{
  "num_key_value_heads": 3,
  "norm_eps": 1e-05,
  "rope_fraction": 0.25,
  "attn_scale": 0.125,
  "bias": "none",
  "init_std_qkv": 0.0325,
  "learning_rate": 0.0121,
  "lr_head": 0.0102,
  "max_grad_norm": 1.0,
  "schedule": "wsd"
}
Each number is 500 + 50 x the weight over the matrix's rms, rounded and kept within 0 to 999. Layers, rows and columns count from 0. Numbers have three digits each.

# layer 3 MLP gate, 512x192, rms 0.135, rows 474-488, columns 0-191
505510557484447522548480439512466477503462498526496441485508545488495453443573518426577495427517516499472506505495565509474511490546610521516504426416469474470531457623476519505659438486544487528461569542480455399413537482553503554501488509536471518479467578436554431583406508458405462443459535461519528581515387528524515484541524454437469514511491514517463519407488529494495480499423528445547513455518499577549396479417599542476575549534513548433622478442469459539451433471468523491472487546525524471483472488519542606473423498555482577462483484549595515484489481504526339540
465487464482491488440429498501489563577572594479509479516513524504540589503451538542558475523512525468441418501554446514567548545429527482533448572497478535496392438417511523514487483560516500507464556602493531449466484501534502524524438467516569584437468451443604456563578591496516522525461515590440436503495459424405520485486466505494549409426513558448553534482439524504410369525493560512422539425438406445487513486540391457492501472457600571518492443523409581427629405401517412472453592473437419462507448552437424527513526451522487491464445477499487387549541562433486520530
508464613499501481449457495507506506445428452449461418504621544514593554506437531477454492510496506512519517457497519490520531545526544514451574566474506468540537437381438579454472440481408475516484532497455548493471458477431485483574529557559533531499500565557451600523520463465431564454456484431497605469357477558482529501581513439454558526598480462531574486516460491547547516388450463534522470502544395389479430484438450534544447504478508444485575422512563525458535507504487488546452540462436486475593570536445509473455455486514561504456498546398520512483448623461562500554
607443501498514525490537504452509531483580505617535470552553427514515512526503495422527507450497447601497524539465460479424486554410460518389518440453571602479461505457478462524513474507551462459473550461495434514525459462538514433480563542509514493534589420454519483452459476537564449387519467491406537445532575536563528607454498488479504537459511488549515535428538440482596444460512557423529474425462405419575551490537540575572525520489679495503519493517551483520514429437648518475589539562492564556550468547438475558607365550576447555483519498568488403474488448478499640449
499491552447563488534514420433421562448478410560543515593551489494492551407503539488500560482526517487458431521449499524482531532449488595437484513538507398406469448461515513473504460469515514440487482527570501448521482513555492480494578469483517499593561384466517533469456509538494526535508514529532562520470382426488497492428512542488461637443457542509538551428530479549479524475493464537472590509521539564490558588463612473480498487472457432527495538511529584565497499529396467504519604503483425535529427559476633536454507493486469441491540386488560507573417536573495478563
510479492527575463468493395546491641406491662450444486551484471467560501376474454424478523571508483509495579492537539463478533469471501482433497507475362529466477547492450504596470495529529534439502467413462528534448476482434577556440443542510460495523536505464423512526479548480539560524459390548580416485553483496526533528460530519453494504386434572475494434483497482492482455473513576458512524427522518470569409449540538465501543516452533494505468482405593531567477508557440497476544485538521502636494520396545530562508446485475532506533563541517556581520473465451528462540
575532520389543435549531522502528460499546426499446511505444495476517555510482506574550410495500492529410485491471495539544446508505465475529572493530544518531476450506494508550518559466531566622521481515518517503473456526557577454564530455440616650489537424402432395471500471565495498409484593435538482451552575503458501527458412529500431515462518413463441463554573572482430502552511409470474538461474491491492467546539515429437452470469461422532469593453628533482527494477482571445529475490583560480456500491526397523471532468452553500488508438496515456525383513487506408532
474525474472538550518484515405574462425510477428522441497416496542537543576532535492488444474496535443516443591506433410529457441517463441510447396513509507483513501475560564505500536500556549542467464521460545511449446520476477508377455555510554395534509489514575486541548476485431459516514527447412573466561508518479483529476422510531474587509578470544572427509541647529461490539525508600525567556453527527502520482436469560471611427494376654512427521509647563613553465492509542513465560452468485513513509580524456453455491556531450444499476510505547545477513451555492378538
545506504519548531528552400565510484617552516548407530439487487554554547499492534519398552514501472533515442417538438488446487500516501419468493568520532464580441504422554596509573424500443474446472603497547563417508512448522499507529453466474553470525491441489484467537533468499458456566465469504512490510475536449536554514447533570492575483507529441508505484530515458499524511459559476440465459505462484534531440426499601530526519571478487562509577533465426481473490586547508542448513503510534514527552550500466424504487443612528495521489534459428488542494509479537478464538
464594496543448531535606418541617531567479536425562360506603443557503504500569506506539381412546490445499533560462523519478466526495470435577502475446455607574545545460553470465450461497468485388556506502531471494540558455499488554476549470420409524551527499454529573501586509554500472486507498449497397519481517491410437488478505503519564528377496483404491483473509454469501392503522472504528533446461529537417458566487455614603534566532562525490593569406524536510479477509461467482523451453561492480452573581491537547451452492554446528402580397453483443550493525482476530555
460578492565449481436507494472477469583475519487539459351590506511512502488560603563569523506443531470555486604440557505523539544529595500479536508538469554514424560424429414465498442518493549508474549445487508516532443451505593577547445385426452530464440476510642517541520530537515559508559442467491455583432497518485509495533445506520492446440475494480480478438421523493539518526576514556516527515468469465520469571555495604555489547360437426493469501516498442449513507407399400469411495509495515541432440585557471545432509479397462545457540431463537493469432453550560502418
486452494502493538449437503440570511472572441457534469545555502534443562539425525472397536534465455500534460493417509513583541532538536576472511589425523492480524429422491514455435545494447491532474570414592496473487459502469476446488454507560518441483430522446584458470479422449473479467566444582488456476453568507497470597537550490513490532439524504518449495513511477469525510487543438454507453400518459554471455462537478519524461472571467394451494433528556557449549559449532457579511411557520589474522550511546511411503481475509509525431501498444552500504484474494485491548
475507545422440577523497479590488447516541479525513485530552533514525561470480561561561478516570443543556531542473491585540473572554503420498510562516548451545520542500490511579417501430422452484555515483445598626398459513622511504497503586470560515583428542495459435564555465468496449500517451579580531492522579429504476482481546422491599434526421563486552506436497515505509535469442496516412493562406512409467526527478447406532549519414629490466467495477514451393484495532549495469497587530464611462543579480551592494489477549474485398450593496494508446500445516555461490529
456509464481464499476522498499440404487589477552564444495511537531525470454519515505560585544519576399485620520459430514562461506409577567436490448500440553535441473516547459500595509526564509514491557489524606548435468432489481641471503506438537465416484439579505578410479462531391479501544492478471467479437482452485553534460594519459540521495418504403424513487538481555476531555378466497495510511530547461482469422475619497436509474399508487450590495552574495547458525521492432522572539504466572548435457447509556482531488506480526436429530573638361505462516549594536563524
517560483504485530541546476467490523582572487397536440503382555517541493506512480503607505629409425564525508520540533549515568539492468458604425477472491443461570509436466518501584495452576556389519531430508529537473552529572456457501518477471532454467394429462439486560581519495544458421495459491646565489571503603567481544401480468403498522507508425493568534438512413571406515554556586557530472500572495626494517492496467529536564451629512588516526483493512460544455552457542386459468422461470452456490574389503511472551442440514498444457532637535569517463547448454476560356